{"n_layer": 12, "d_model": 640, "n_head": 5, "n_kv_head": 5, "head_dim": 128, "d_mlp": 1728, "vocab_size": 9508, "activation": "swiglu", "norm": "rmsnorm", "norm_place": "pre", "norm_eps": 1e-06, "positions": "rope", "rope_base": 10000.0, "rope_fraction": 1.0, "qk_norm": false, "attn_scale": 0.0884, "bias": "none", "tie_embeddings": false, "parallel_block": false, "init": "normal", "init_std_qkv": 0.023, "init_std_o": 0.00469, "init_std_up": 0.023, "init_std_down": 0.00285, "optimizer": "adamw", "lr": 0.000717, "beta1": 0.95, "beta2": 0.98, "weight_decay": 0.12, "lr_head": 0.00276, "warmup_steps": 303, "schedule": "wsd", "decay_fraction": 0.918, "decay_shape": "linear", "final_lr_fraction": 0.0, "batch_tokens": [65536, 131072, 262144], "seq_len": 1024, "doc_mask": true, "train_tokens": 1290000000, "steps": 9725, "dataset": "wikipedia_en"}
Each number is 500 + 25 x the weight over its row's rms, rounded and kept within 0 to 999. Layers, rows and columns count from 0. Numbers have three digits each. The size before them is the row's rms in percent of the matrix's.

# layer 9 attention query, 640x640, rms 0.0294, rows 213-255, columns 384-511
109:496534526448519487536525455495502524466530529466509459517456485505536478502505497517447541502485498505512492508507415475491479516489491531476505493470477489504479527481495560496485506477522490510474535489525494475519460548515499521564469553516493518479503502487461485517530464508475488462468463506460467483517499515461536511544497518500506517466475509525472502498542507502547552500462
098:471492525492510482517477561517538535531486518468466467460497483463501488499551474490479488454483539519445491457504546516509476488535492487514480513482515506507502524496470455503455493499458484493527478497492527541488526500530491524494478501495497483559519558506480506491512549496493462507524544534461508513511500520499451479481513477501498494511448456452508543518495483486513490487548
105:479472445513504497485511492464517485495515422506496528496473476509464492478504494502522467535458500468496469463548467520506499509477514515497498523498505455501501501507485505532478491499489530473500538462524468474499521486554494517516462477541521526429558513526489527501494474515469517484473488487472526494470507530512486525528500511529474510503484532495511506488532524520492510476484
085:490503506546476531537498500486518493478508493507523541502470487521495485493476468483504523491468495481462520494529497548509462473500507482499514497470482501506504548506529459473523496498504506505484533544510466473509497490475539490504534510499506497535470478507462467549464454499499514470517498497518458508507488530484535496506511509512514504521516513465488474517452476542473475464482
103:418463475496544466524552491479509501473514505485519485508505532532461527485503483523506480483489528493483496555520450490464488511518519531496499502488514518536471483523508524472489513454476522468467504503498482477475487503469552460525538480505460520469469491455511446499498507447504524533544483522490466458510495482481494544497486502478478495486470517481479456451540503527449471529467
098:538460514534514475484494552488531508548493572502488489467534512468515511454482484516526497493514494516488497493443531466467520487522524480467460473513498508491505562483508434496498472552503474523505490492498519582478536467551517484483518485505502475513498516546506511473465581488504485522481546513492521544499486476514466486495492461527482500489514490506530498513460525501498538479539
096:487522518534525495484505477482522480487543505458590544528451459522489512543495496472525504525453486494519506511564514502465467479505507471493475550478506484502511469518523464457522523508523511521473524546528419524517496514520499487485529493528513506508485515463541486541517466484460507501448462484555483538535472539534551537522520520499486498504544528506502481507494493501512515502481
090:496539491466503476481479450501508511480518472466507487563463502496477495477498510480528526526466474488553489508536507465473495543491551529490527487546503508506502496491480547522484497476514502447500515485526515465539466508497513527490502531475505512507484487535529520476480512521533488497518460512540512490482503483479526522483521518504515537529513565539541462478507508478502524551433
090:485471479555517513539486448450508482517505514504502501499527468532489533510494532477483469546507412493531487529515475494452525468437470469477504501508481503514516520528485457499495555508564482508470520505497454481482500485474486539534481540506525521487524517494476508486495536513502513483502491437488533502490518529478493565497482519532529523467504489487440505465498487503511557498431
100:469498467532487531454488523459490471486489544479520512511515482534507522496472544490465451517534535484518528515528486504502500503443524468508505513479527498506504477513531493499524515545514502532514514508432454509522500526510517476546482498457480497511509539472501507490508467539462530473535502468456509482504532526492489522517504534533497477472475428462533490530500447515513494499459
102:448484503511514531484445523483491481504466490512559500492469513488500519487513478529504492515520526530456501517551516520488512480488486473516493507540488497481518503480465488485501512519526516556514496503512468520496509473523479479522525521470519510497510494499517499485498486475486500488508500498535443524491495513516490534502498477497458483514528474452531458514465525499460458493535
095:536475548525493526517515470451513501531527531530528448456484493516501517488488499488487537495514481526468497498508515503485457466476469481515510509420479495537536523527496459493500461528500527545486528504520502541525488527491492483454480529488519489520456527457473505513517464508514528526438530521505515488569478552507527506500514487479543472490533510510481495491500510476476534489523
103:495544492489425506458502477511481510482504453536511500487559460529506484530524517472509486476527494473503494460510489488508505512465507525483497497490474514444459502486519524540485518508526516484521501530558490523488488505524522522449530521521469468489527508519502567509543491488514502482506493460497511499494492476506491489482479528515504517480479495462470544496516526519525520515463
097:453492507520508521459516467513465480491482516499509541512509480495447528512507514543513497507551488535502474540516498542477493502527495525514522509473480494482489528492525460477523508491557457524511498525512484475496454458513547513493536470504495519492483475476488461508516471457487520457542481514538490516532490471506528459497481512523503461472502530485496528496509475475506430543495
100:502506509496572504500518527537482489487456564527504457520469486469534539480472553507481529471469543516511483487518519484515496494481523435505494461507498462505503536492523533477472457513529494519500503498464546469493499496502507514480481496443507512499480507467502485507511498519508496486517519519454485513495484504488490521520506493480482496520505480526529473457524486466504490445512
085:495564477496510517476463470492489492503511442495522550535490489472506480516502529500481460523486479465500493517538503525473480483479480494500514463513466483477550487473501464496503520512480523500517549477520503466488468484463534513520514478502516474455490465484497480504501489524520535504500531487494488475523466498499517482505514546497512504509527535486534485513524506534439497497485
103:526541529487506523511482513541525506494480510515483534512499522447509499488505483536501510526483531514487505494456484510463508495496483477546493517538490509462524504491499466503523474500463529512474510491447545546514529520502489442509507485488481466549496501474467516459542543528559518535457512491498528533485514513514471470501525515511475499498512477495556499519508501515492574496471
094:542519479481497528500475474518487513497500531539488529462544500514496482505538506551491499515517497524508511510451527492515531528529518517521482540521524484511503469491510510547554493528473471497538492506495465463467464465544507495489541527507487502488506520546500491475521475471519505491510513539507520490524515497479472513524500515513470494521467487501500549507475499503499530507452
129:448549494477471505532530471512481541504432458476503471562530503475478477521499500486483514488505541481537464501519504486524539552517489521516522476554541515484491478452509580494483467478489471513543501460486538488491472529473464459520517508460464527494502501509487505473502489507494461514545488506502452474482484483535508512510505488503499505488513513523507525455535483487497484547493
086:516530526491497512507515485468459532459465503491529537510483530459518515492535498488519511449500491463506497486482478530520518530484516489517514506519463548519507479484521509498541530504544465472495457498504511513491447487494489531520511495483465513520456513496547491508522485499495469489465478542489489518475507497506488482458502523485527502457497512491505498491480529488493462473452
106:539525480509488495513492482526507480519510492503497530524497505465524479539527473511491504478455481466497505443523507485476479452508461490516501531469488500489504478485539510483514457454474504493526500534478508474544504490465522489490483516512507428510501435493538519515509542504451484489472476497547471513510497479487521502509478474501499511502509488485530504557477495476541436501500
107:524456485473503477517518504499453475512515493510541476507501514486498539495481449507508499472528503502490519483467488473523503482547512478467522505489522563544530520515502488521526494524539515555491457456477549510495528523472455515532481494520504478524503470554471470472526582533521522539465502562460534510457475425512515489457496492490520502463510506532521420524531497498495492472512
100:483486478503469531519454446536484519460466490482536530528496515484541508480529526456504493472517467494441533514494519487513493498521542495502492508518494452499511467494538509463540533563524515513499529466513515497460479503459508553524525536515480486526475469492508478491493472524528508488450462506468505500495481514511529497503460501476531485481480517488500529544460508504503502461526
110:492501509507499526505489473505449500528479510486496514518512489446511520532451512533469510472499506525500462526508512512489562485500484519511480496522528526525518505516513476473538462484504555511481508497525494512522512519488446480499511492479464506485483523515518548504519487479521481532549479516479537480511515503530496497464524497512488462461569452476507462498539477463522475522468
095:521475500501507507481484497532499520486503488471453474484540517493466548518508474519537502517465528531527487491495517498513503515511493501501491503512522472531491486512508482499526492462489516458503515497485525476518513485526480504435539466490491527481484529558523518516487506500553486478532561504507522431479533474499556492514520497530476528514515475465498490565518491460505534506475
093:544524531502504513478524509524523529502494525503510541496511478558487447506504511510486520522472503527502503479475489491525470504485500472471454473505487481498507532509478540563496471527509447494533506507546476481524534467509511506496451527520499504466516518471504560515521507487479499507505465574549468481511461474451469524461484476504479468518499522470467517463516498497520501477545
112:458526481488468496513522505491497504532494479542533484510509519527498431506502536514520524448516508502487480505476505493503502513514496538507487450503515484479496495509503489532459543512497456508499515525502532533532483538504486458542500498489479511491493503499495491529540476522522476500473491510469494527500463580531499517460537487488549439445503489487483528497497496534523513500477
101:513489500495528525487476534532485485525502488522488488559493473487508528516509494470492455530528497487451492486514454495503542534492476444501453549460531485509520486494494493503503458512478528458536532522487520559527506488506497491503516467518478490497491493532499524461475524503518502493508489497503491499508518487517464494477514473511515578511509505493495495502470506468518530514539
096:510497514494536536464495455529508454459532468530483483464472507481495537500531480534527554457460498481493492540505465474479472502502526507495522480536490542501518456501505474513494544474547510540488524471543529492508474503480522531535500508519475517495460517494526455519488517508524534503497487516513473476549463477500531507514513557516447491543520538512531464470485438490544564545473
103:530515527440483564498543488546494516512543484561463505536489462491514544485509473542507561497505442508517531502503537490552468553480483487496525496526477457475504468500509523580500493507446504487513472509513484450497500472534516494504490489507503480540522467505534557514548515521509486451476540481463497530446512526485483487516468481521501531513450515442481514519441519454534488462505
100:467505523551434539467503542483483492503472449540493533469487470524458470524485509496486494560524551482486492509512541469508530544523485515492500537465518519458516499504504515493564512463518503490489522509516528535530473488507510516519488529536494516477510524534512526464534444454482479493528449509498475506476468518526535553517512521496474521494487481515495514509499525520494474518511
102:445549527522453524500503511473484522475500494523530507543474505506444523492492513488569524470544520529488511510480490494525531517493524522491554512552507520488516494491531501519499511508538500476490477493479525518550504470519469492505501523491466474498523463523465486458462474484508523502513554459514458507516509501537501479536500497511490455432511494503529527520499489483514516512472
107:439520504516510502481481474483452517470517526521531490461507512510491493545507531504489468501523459492499494516530530472543482504501459478505495496507480497466536492555486451478503539526504501502516508515498472500504495469474498504498469517514437489502540472486489504479474509510451566494467466448532484537484506543504505508481549459559469494480478476498537521504514465539487491517496
105:484485477543461494504534503474527496537519477465503492477514507479487473500488477464489479493545533504508494494489510497526521479496483531527518527475499520516479496486519557512516491523489536525469512525478488541462523490480507465484482505465492476478488502501501506496478514473506502544520519494467513521500548508505492496459523488496489455470477534512473493525487498528482512503463
099:503504493489492511517553503511511516505468533510487510543542481525459533509509515529536552508519503499492485493548505496498515536478442484493534516523482459518494449476552473468490530465483487519519531482503514479487473464468498474502531522517478519481504471460446500472507463500510500458536533512539470486524524516477503499539465513539498499490517518456493486494543493488457464505497
099:481519487513459525536533504470491521519496483467452509516532484436468520500479514476514457480570468512517516515496495457517501529518541549508512499555497457472473516470516481475515523520470505495495473469498528511508483481513520505512501498512455525544544488511507490475486512481543539518492512490511494486504505517509484481529514516530487528452455467419527535469501506479487494504443
096:454516492490500484529494491489483507531485499499521466497511482492505480504511515514496482484500498481499471516499515464514506521551508536490479499508484498474491490466531519461473479488530529547513476490533576538517459500474515507530546504471437517515490499523513541450497508504535449462489503510510534514511476514505477510489500493519515489502522520502511495469567480470484496486523
096:517506486545521496508520544510541479526486451501501530503523502498494525501507515485525485500465552531515490497491540537472544505463528450494495540507510485483526521534515499492500448551454513567487514487471516539511531478540447474498503504503499440470514520514520455527538490509457501533466487515454508507500513501504476479500527422491475523465516491509490497506493478509488523520555
108:513487522473474565512496481507530496489505556507502549495479522492495492484526480459519463517503465523466530481495478496518533523521503457488506560507512521491529461491510474479492535469533489463498453499501489491500484496494504467455511473507465496531472477540497481463504506469489462504477500495543465520517473475520483539538463538512482504486550471528534498507478530478496449526527
100:515429514553492536481543517479511489519451478504513502468506510514459500502447533502520500442468552493506555543514491556492505509482541483473517494493542516530505468512518510511505498529508486457544507446460498519474546484499491513450534483519508491492486504505504515504467454503498520480501492525492518510457506469475507467487458522512497491551497466511478521493502452493538498462527
097:464554502475489500503442504504521503533477509479500502509450507451485491484477506517491488503564540494491493541498455504480534502506510505515503450529479494501485502482532511462487512448503498517509484440525478523554514546485480485513510534464446522508489452473482501462473476451478481527502528482509499482520479529530518518525515500516513481479487525477492516486535497475492490475543
102:584503526502465509527510474540498487463505449496475456492479525473562515522488562521518498481527504508448508441543516542553468499488521532525480527483453558499463518530449494466490526507486514519518468513465468495438502518458511514469502500556513514508526491492509498505510460482485561528515523495515461511522506514468485507503523512494507479519509459511462525507501506545516489495503
103:495485516523530478468524511546444528473488495471493486548513511525481510470480477497511553489475492508489511503541508485555457519477505457510502461478514486523477499514509500500512473486469499483544522469504479511517531478519532503507492510554494536482484513510492474529537506520502496503462478549520477522524477516480495490535512521501514467529475514494488500531491519521450491509477
# layer 9 attention key, 640x640, rms 0.029, rows 213-255, columns 384-511
093:466498508501437443506480504490485495500459500470523478471535513538486503485489484528504507494505532447521487504493494527491529488504520453481482498518476439507503560528510517521498516512454522505467512509503524476478479517477487459527518503472511507486491489482510525529497455439526458522490490520522481508546492457481492527512501490515533517518521503498457483460515491493520494492496
079:516463516520522481500499496471512483531500489496490492543495497550492539514500481534458546494520469516490515484492478511519508506496510492454537516526511525497524505533475466544503540536518507465480497510484447509482506525543519500496485480567509481483495501497483493517527523531475503504474513490452486543455483475486524508474497458501445513517433477527468533521447522504536470511492
103:479504489490461494536517468506454495469506457451534516532466524495479506481548505492490505486489533483504470493527497522459503570478486520487498504533519492493455487480504478499521516452484513488494507536522480496504482538506524466470523510486459534515468505491488493465492485500470498471542507534507492519498506509500497494479497513496511462521524556524520497460508481570483492519513
100:528502525482501516473473514469477511521529503561492498481517454477485555524497525456449492512499497513503502479494519483534527484486493449495496503451529492526488484560498479478496492533511455488508547480458478526480518480521490502491450470541536475522549518534443545512461494515473494502490491477429549491457533517491475485542519499498508553523474477477453539524530504488543541482487
091:479498528530566513488504513531533463507495474480500477517486495552477531497541500553510508473484527487525513513488520560470522490546502505453532481504446524482548484508523468502517498550495529492457501506509483541497519464479550519485464475491521504460522515493484522490502554459525492471504511506505490484480510470526479515494523525475499460524522543455492464541502518537483489497500
086:529505503523499488472504490506540490510479537462496505509485510471498513522462474522500511494520546501494524494502516471476501456507499464489505518457471503520509526545461482475496521547503466505502470504492460511466504506484513515526479480493567497503476501524515478501462510521510493489479536498496495499483500487454494468495486513491510530505447447529478519528515516455520539507521
101:554472527489492513456465476465547519509506533551491481490501515479485523486506533469468497508522487515520475438502534468484536491497487482506499490475527460523536463520508481501482483522511474462500467524460498482489495489487474504511509501486467480528512483507452522489511496506486501492482491460446532505494521491506503484480505530487492493521502441429529526518512511494517506453512
082:482518479451487513537500499486476501502486474485512484508536488463509470467553500515506469515505519501500459487508501514503518503495518534543485489539507474515505507463517499478477508474485500513524486499508499478501466506446463476488489563501463549479459509466499507471542435509527461510520475535494464513520515489514481500490484509498554510510535531519508494482481478542525495488507
099:573466519553512532503469569532515455520536549521522517476520519516496482512524493531470499524476502514514506490491485498496490489512521470455519487453481462509483510538495499508496491558492483491497510547469482498501510520514471507504502478519526487550559524529505525526508498494454521497489485433485537468520526503504505490481512518475487505521477449497472533487490512478564514499527
103:550498502456508524514477528506492496464496497539511481479502475486548500491535512497537505468517471482517518479481495482495481528481477471487509494457523441493484501496507465551501526534482523538527493476480506489543483504501475510495497488479493508535537492518490523496531517501481496513492519508514523497512532502502468493535520505530508541498531510486532494466500485518496531523506
111:539465462463523502470471504502510494512485476529539473516464507538504509467488506473498484536468492517523512488506544509495509476493515487495471499484482488508513467482447466543526500506493540507496505504458420488500524495460524537494476521528540522523507505464512486502486483531489503491506533509503502532501464523495487496514522522466519517527490496493484497518501528499516505493495
078:548490520452490515488513513497486502523494563559527496516545461484520511470456480453483524522487500536494481456516459500498514534491483511521550475483467471516519507530495487526502492506495478477485542528462498524497504516509426527497493496496555443507457505539526559475509526536522492495503478458475497512487488525459493499538488460490494522462518480498504542511505475473501464493478
099:474454504492520483506487504508512486482541503513484534521451562477490514477511531547486487528488566520533490504475507484543501532502540463551495467489518529476521479523527529515479472509495480528478506503508500508518499513528490492480483503486462476503492496493501521511522491514515500490496506550501504506478516526481496497477511536507509493494500527499483474468487461466493496538511
102:505502532484467475497512507495490551521510514506489536465492504481544495507493477472460468508529454510484525512460489510470537481453486478502530487473551490505536508500538535499492488522502503527531438460488468444494545476497494506488480532521538462539525499535483485520483467559503487512505464458477486488509510578506479502486500467486470495501489482513539553531490492476511534495517
101:458468482447512477523552481522522504496512499486536482468551457499518475486492491491559474473529458456523519483507543528482483534559495512468521550513495464514502546502527503478477512480502498487501512519554520473502482474472477481489466515498494499512456553493523503501523527497502504485486526550484500495515498435465501487512530509504498494530497498494463473544512566504489538513511
112:509437503499545481507466529454511510535484498499506469484477498549510512516501484501527493537462470521493529480525525493479468482481484434467476524459512507473497530513473473529495475560530504502489495503478496500499515450487515480490516464527538554546567517509490482521501480549498475488495452481533536494508535542492519480497492480496481526475472478482517527501436440489558518433523
104:505499520492532478496485484527497489474496521524555495484470526521493512513467522492505497461484516476482481520493553499493512498530505532473518506478474454523510528483490492513520492552506495490517490456563502466520496489488502489523544450493444528517512473542505502516487477478535489480505534472556482503494488492493491498509487555530552484547514542517540511526497485550483523494516
081:507492481506565478472538515551488501500475489486490481499519505442510547460501524506527502518474535499533480505508535504497533447484540525507512500507475516487522470494521516476476520529477515500501476517513502518483547520451468503531496539489482509510544518466552484496473468494484463488511500480516512504502505502499465514456498480529517486519521543525532489486530487511499514500531
069:444505494474482478492556511533504509462513501478497477487507518536525491485497466512501480478535557469495466541502550517506515474494497552544494490540513514475480502461511516505522507446491544519529475544539516443466487510480505525487502518490478524494460483440490515492509478437522494495559502490531461502524472447516476489509521518516542476527477562499473495481489518486484461489509
137:471554457500482494526504452481477564470487454480491509519515478461487482477507525486484483470470506472533484496506506474508543517502486543534506494545537503504497449436535532447476492485501465504542531462511558491549474504478463487484522563466445487476448538490499502510525491475473467487504467525476474492534493480532511520507491503517532503464531547507514494473538487535496508527487
102:460481475501511534493498519498503495502501510478491478537490481508514491518458521441475532524480521475496532488467526455499502537548473492501499510511531534514510525505463484464458529506510506532519523492473521484502492527525486490497490457476489537480505502466441486519479492519540494541510449502496512514511482517510510484512456460516501517455507488508497521469498506515484502527463
102:518501542519492473526483506518495527493531496475513536487499535516442509502463465494496490488490494474459477468545520461507517504500489517486526456545504476489473516491504512514487495499522466498515522477528485489535517497514503459433485515472519506512503489511552501530518527512518485482489518474562482480469455515504534518517519497515501525506470530509567505514536474496503460507468
102:463471465525456490530495507525430511470489522478516495455516472511501510490512509466479503496483461496519496523509507506496501485523457545552538440503498555504522489491488496466486496489486445516507521483507517544521456488453479515519502528528444531484506496506479493482448482519506487531525481522521486470533526482514463509520484461529439520508471508459529546496539477520474516545466
099:510468573501519544473505523474494475488514486492503488479441501457496510497484506478526502509490543529532488489472553521525502449513516499461519510498464487493501563498506541508510477515539476485512491481501504502470487503483478523486490485473499443555538484555526520512508524497467525504507509496481458497517502513489445490501531527466498517514513534531541497476475517473499536460531
105:506503472490505485511497510541506476457466492476505480395488541488476459524529482493541535492495494508501463508507482523494542487526529531491478512560526463502517498456500510522495507491494492522490526511497535494506478490474531498485523484515478478505526496512523500493494497463483455500507521498555482509526504529479499503470517486480481491506569492489507492522497501525500520515492
108:492511481521446513523481511520530528479512536486505505531507517487500486496489488488499505461493504496522488565509461496510531509526494575524513461518477505481500533480518509454494512483508490503507511498513501550558457513501507465478544507489459483509460545487492453477539483498474483530488511486479491484516540487515509500487505544478528501500522527532499463511510453495523535487478
102:519522473480516489475473494497542509525512527506505519513500487483484472498485494461487494494475550435465475513470457490532469505492516472516487486495509545507511533524452537515485466516513483504554486489478511527467500499488520511523524508492450495485518488466520515536484524492458544479552459505517507493491504477484538508515464514487508498500493513533475504472536459485463508490522
100:491501487500501483499524489512476461519459480481526560566481529507493517516506469500512504498521479503505518469526492529440533513510508476506533488512507499494472473496490491488465489507524482535489491483496440431511486530512502455462477487500473504531459502508498496492519477546515494510516464528512497512493492530519450502490504517505500492533513541471591515473524458530504487497499
099:477521492507534502465486509466494477553493520471534476510508470477499513497450474488485469491481454571487490490477510514507487518520499494479497491497450472519560495507501514487505471538511477470539491501494461514478526498502501517513506439480497481495498530524481560475526527530559453472446510529543521482530498488514519475481534453501484500489523479508481515481507524527532503499507
104:508473441486521502509519540518481491455448482487488506529509483523462546474539525505464514520462483524501458499472473505499562460533480534532447482532499556478501550490517495510502488491512539552499520501538508529503554500502483508493574499503496490491497540463484489489516492508455473512447444504541521499484522494484468494479478457490532457526461488473476496436480465510531525540505
099:561501488467527492508514449524493492487494506508546544482477478526519539495536492482506538480472466507526505499483463467479444467469467497466508504521527516481491524546514450530519473507461479532480482506424455483531568494490508502481480485535524518510522483450519480493458509520495505488494513491508543524508518501518510490469529477489507464508484476544471503511480550456465534501516
095:498492493463504429488506485509490512464468512530485476417452538487499487542483480515494465511472494444496499471444525498454548433469493506488504468480544492468481522515500531529514469495481526499513454499472495523440480509511528511529518496476490514508544436507517503472495457498461479492473469531493503524499496512491475525458476464476565535488433507501487538490510505501555502473473
108:515467500477497486516497524471515479519512485512498472543457495454543535492522492479506481545512493524513511517522489508515529526517491493514526462528547446481529508450520516513478501513542538497527516513498503485514542491538490504512514483464485490504532520456485477480513496546480467524482520518506478443567493480521497493556505493487538462495506534510488542485501550474488496497544
105:498480475444489514507487479494505510488499475489503469502472503478481454504537519506468502516459501486512489459529463527486505515462488499505500540532493501508459511467483508507489481493486516485499480477496475476485505482479494490494482516511542457453473470506507500495563498502538514481491504546533451500458481494515518478472525494468550488497504525532487519452495509476472474484491
100:520453508512463477470469457485461513503495513528480510467492495468549513490500494514477481564494516519474496489472531512519519463490514560482487471466513499514511518452555464454467509465525501517499478479491510484528526518556502523506454494508492516523562501564518488508460476490510473526459479468481495471491481565462483476519485451523515492473524478482474509500485514496571486475496
099:536489542493542539523524467505500472500468506567531491453515498516496504503481474517512491546501473511467496515474497513479464454483469428453471491470487521466479494531538526530460523555463497440530439536488507517470504522541523456541474477492522497502497484535518492477473464514523485519472443511464489529503503469496516480488514509485511494501469484498490496526508482505537472524500
098:509488521446484481479546489486470467506524514486498503527505510524488526520490490517481480518542471519484509541477503493472487425490521500473508518475478525498469503513451506511480506458483466500418443518474471506466549491531505526514485494540553496484499510517537525488508501477493542489537556543487517467495490493477517507520507473530496533479508494482408478526433476500518475464522
097:522488462488510499489514475499509492490508519495516494443468470523508477511549524483546531498504502432485525491523484527431501532503468510471493493476468506532459500503438526525493474501481505498495488543458500479477521523470501510493514468460458481491545486440515514491500494509474459466466539514484527487471424507473459521494475530515499509535541499494525500472510528474458512510489
106:480510512464489505480514476495477495539448538538508470506488477529550551495509528484478493518521512528493513528501522505476525476490510505473502464512491496490537491504523503479513489511485481465485547507502513475542492472533548505443556539538503504492492487454518485504488486547491527513545485474467477521496532512474487508496507465531485508509513544476510514528498518501490521547480
104:508489493475518544544521515468461475465518467462503535507505495519470493496527473479530506508509499533528515481495507475505515527489453498479532501507571503485483485503479495469501503470487489531473506557572515470552481475551509483476522489500466496520481492515464517523498500473515515499512514535501499466535482504507488499509490509511512519501529517441522506516529511494471503497494
096:510465534480511488473496477541480453479481504499512492454457450542515514533476496538530497474537483523424489460521501468500487426486493498491489539474517553492508518521524464528525512523507492533503475559517447499437524469501544528498492453546530508564532472517474522519489544460510554498504513515472515501502502515510492481505484477511475552484466485497471520571504519501529468494477
103:447489495550478495475496488494472470513476468479514487489485450509490508474506499475548484497486498482568524487492458511486461531487477494494500490545526506500499491453494508456498528465536529483494521480559479504548534485545470504524520506471541465506571508485477506507536481523481446530507475513486497558541511490547510524488469469535497494494503553522554489509509491481494523527513
104:524502530536471443522473468488488523526529532553457483517526450488467486474546520459490509527483465479480505475516553435503512492497506546517524524502511507469533486483507472484490552489476477483512491511478463460535530491514527495473489515500503477549514518523535474499482524524509436481497507477527548492522512461492480463551498539560482542510498491549465536544493454448507513491508
# layer 9 attention value, 640x640, rms 0.0313, rows 128-139, columns 384-511
096:521520501451483527516446467437488487481517547488509511464504485465543482483461511507514513466525465490540487558457503502537507508526531511513492502532511469493524499481513471513490495509513524513502484488525532461484489499516457472508518526511495468525487542511517512508489484505507526487500482509497496563493483516518518537515506482481483547484506507502527480489498528518531530507508
101:503535505525490537527504539527517487520513459536506492488506511474546499496496523518507481499509540490512475500483528505514486469514464500522534517510512524507523502473497482519499458503505510481463486531510493505502457514498505460468463522488494538543473500522482469479466517502449498463485496490520552508546490518481509523545512499506466505497502526504467469505471490508528508458504
106:490496537497503502501505493492476465490539521507491488502502495504452477508526486493487534476516519509524538519481523476540460531509527482491526459495512515507521531501470555492487475494499457496474521538497483472467502475500461538525517502533500527501528501507468526501530475484536527521484523502491504535500518447504499503492501500476530480476529510476536513495536462507499490489491
102:492484493514545520480482466529477431512521509514493514531513500489520551500505533532489469518477562482518493518519461471493487472524496514519471506488523525518471521521485540523510449505507475491537512512518493511492492529480524486545473477520471458484532520468451461467485533491499520506493504525463475487505478518494484495496498499508490532497453477528513506513454465505453495510531
101:488461508505508473529484504505493496521449508514509457504503472521540512487486512456537534489533517495523502501546531528533524519468488530494497536544504535455502507492514505509531517499519561493496502519504532482497462513500463470495532523523479518496516502478503551489528543475543470526527469460557505486515515498513446532468519528496470511481541526455515500498504471480491475508505
105:497477468520485491461516530516508502483526493514492477495483496509548490493523497522486482518489473481566473487582486473538526510460547479479556495514476477500505498497480478523470502512504485481503486493502481485500504507527518501472515442531499560492503483504508489465471505482512434471492517442522468521460486463506512505502489478527503490513513482479504521523456506534505475534505
105:481474495505469526465477532504501511527499501488525468457475479511480485489482500486468531494431514517479489485530508506532468490516539508487511538528548512522499537464496519560502494506495507506480475498496528466520499527520478499514496496452516519493482513489471495496493521467489544502502497539482528530519468485508512510514544508548506470501479500492480471473506491496506520471498
105:481490486493503499443482501518524493492484536508516534464512473487475547489525495485483471477458484522519409513475502523528526491513487524469486521481490570523538526510505498487529478468472520521490531501509544520466523497442521479498505514488515462502525484465511542494512485525471521538483432481485514465506522487514463508512490494514496521494547515497481479464515502505500500498451
099:520496505472504469528510483516500508499489526497478501513497523509452507464533487492501510523507469468528492491549493436552482473500433495489471518513460485471476504478473468490566471516532527529486521509530530505513479538468446456482509528470524508504524488480506499502486514511502483485533507509495526504483484480488501539468470529468483547471487500489467503504488488524528498499545
108:513532476524472471486490518467479527451465528531488491496496509523503510524464490513519516488493518482513515477478500482433484505494488510538525498494501463465561528472471429510533450533498488497541483476473473502512492533512459533510506530467508499506496507490486488528497502479475468529510470520527498469524493500514506499525548500481511440514481483526469539521500510493467524528493
100:468498513494524532495529517495478495478494498508482493461478499457486494483513506522481522536510477463501509506511469484496502483471481501512501532512430497454491522485532510516499507475480549499507488512486510490482496529516542483463495438447493514541490458521517478504554514481496487539461519507509528525467511536520467505509527505525515517520495493488525521480534468505504512521476
104:505518524499499465521469489490512485494497472467498479492491501492496488498465523445494460476465472494536466508507478523519533476415487516484502557509502465532491549532486507488472477543510550461490517499545473493479476522488505492454494504517491480532469514461486524500489482463478503538488533483494530496548526485507476474474460451504488500481508486457515550530489507500498515501480
# layer 9 attention output (transposed), 640x640, rms 0.0286, rows 128-138, columns 384-511
097:449492486463446490517482443483474485511507516476535531471489453469508514492507489522499491469538496507470536513493503500483474484500506512511477481465490504469538472492508475468525513491504496500472506502481478462534494513454517512513522446481480493507511526500501500525504508492457525498514512498478479513521488530478486485493514522449475518494488524488503483478490442475468455539518
102:552499521506541536540505511479545489482516454486478484510496509530513501464509492508458488507500509474489565488551507483546500445498500476475502504534517517536495482477509504467575459484491514470471432561512499453504463530529501478447483554508514491486490506479466425556498539497487535504480462557492494518512526494461531415544526513497510505493539490501478479490464498515501463461482
103:510516502518545462522453477479482513457507519499482493511482504434517526502501512539473483527474475531511509509539547483511518512495524516466493506505505507537531486486514467525508469497498486513498562469467512455506481518514483508549510535506495524500539520537523523483517500540508550468502462453530501526516530508477496509466522471543455493488460499516546476540497461490510521537493
103:497437525513507500527526527512520500506514510499499509475523518480499506495528500479458468475510494534505510544473490507508484488477435473489492457508520531521531481511502498462524490520482531548490512514474508498479492506533494513482478496538482490537445489535488501541482481512502501514495513498476474473520531502524541477504497529503491490492522468543556505499517474519501502495534
101:479504482531514490492506484402494563479504528522542500527497513461474507524429466545495480536472489531491474484500539501481489486516482504484489512503476508500536522508503502481502471464543478531461483502511523490477493517467484483476500526489504522512542493499504497491467472490472476531511500494498529537497477484539482515496490493559481458457501505514553492535510492522499451464495
106:512525453490487539497481513533479502498505530553528505493499475471497495480503500501508508485496475510512511488520513495546518468543524465475552498486527465524487529491523503497502503462477484483521567490489510502438508496477520499450528505487504512516557473459484535489486504529487555491501477513483528488506546482521478459534509479504528494551425500462518468508530506501492465450499
107:441552506510502503513505493542503519482547522458501470487480518526519482469542461515515496465485519512515504559460465489493469510474514534507543484465539493518523471520475450464551477506473495510525447486540475453457523501520544528515495498503532517487488512478522500480525482471501469509439511510459478498512496476474498510486506515497449498502454552494515462495516486501478486455498
105:469512487553480441500487526490527517536497501466547496472514523518488506516515485494505469533487527473530520490480461503506492529486485477482506500496478557496505498499479502524496507500481478519483514476485540520528506538509500536531508500488475522510525540543510512502532506473487469489504487450493542541497475537490478522483477482508467503439549489504502501535515483487457465531545
093:531475513503547534510563466436512500497514518527501507480500503509506504493494504528519512470509485516497551540526470470480489528529518520441476496519503498506516493494526484511532449507469476505477473542512488507523505476507486483439519510477523525468509507481511455464481533495489478524511465487529499489474488508529471496522498529543508500520526516494511509473527539459498486521487
112:478482459518497459519494552471492524504529498528486463461496459488496487468516493501500495495502484480449502505536548519461494494501474505497476444503489514474500497498536477527506508536519514505490504492552512496518472458484464462467486461517495472492506524510519511505504486476469485500519554488525516482507513479539478507554502471516524511545491540505502573502464506503454509513525
106:487543519453529506459451490525484484489524529536513507502465456508523475565542489502513515561507518523490506515531521506513466470481540510570472472502490500479478482508497486505426544552518492494473477490479503531487461515558458483509504573484493488494540490490507432452527510504506512517478526558534505491499488541536497536468542511475534471522469488522460472470513488523530517473528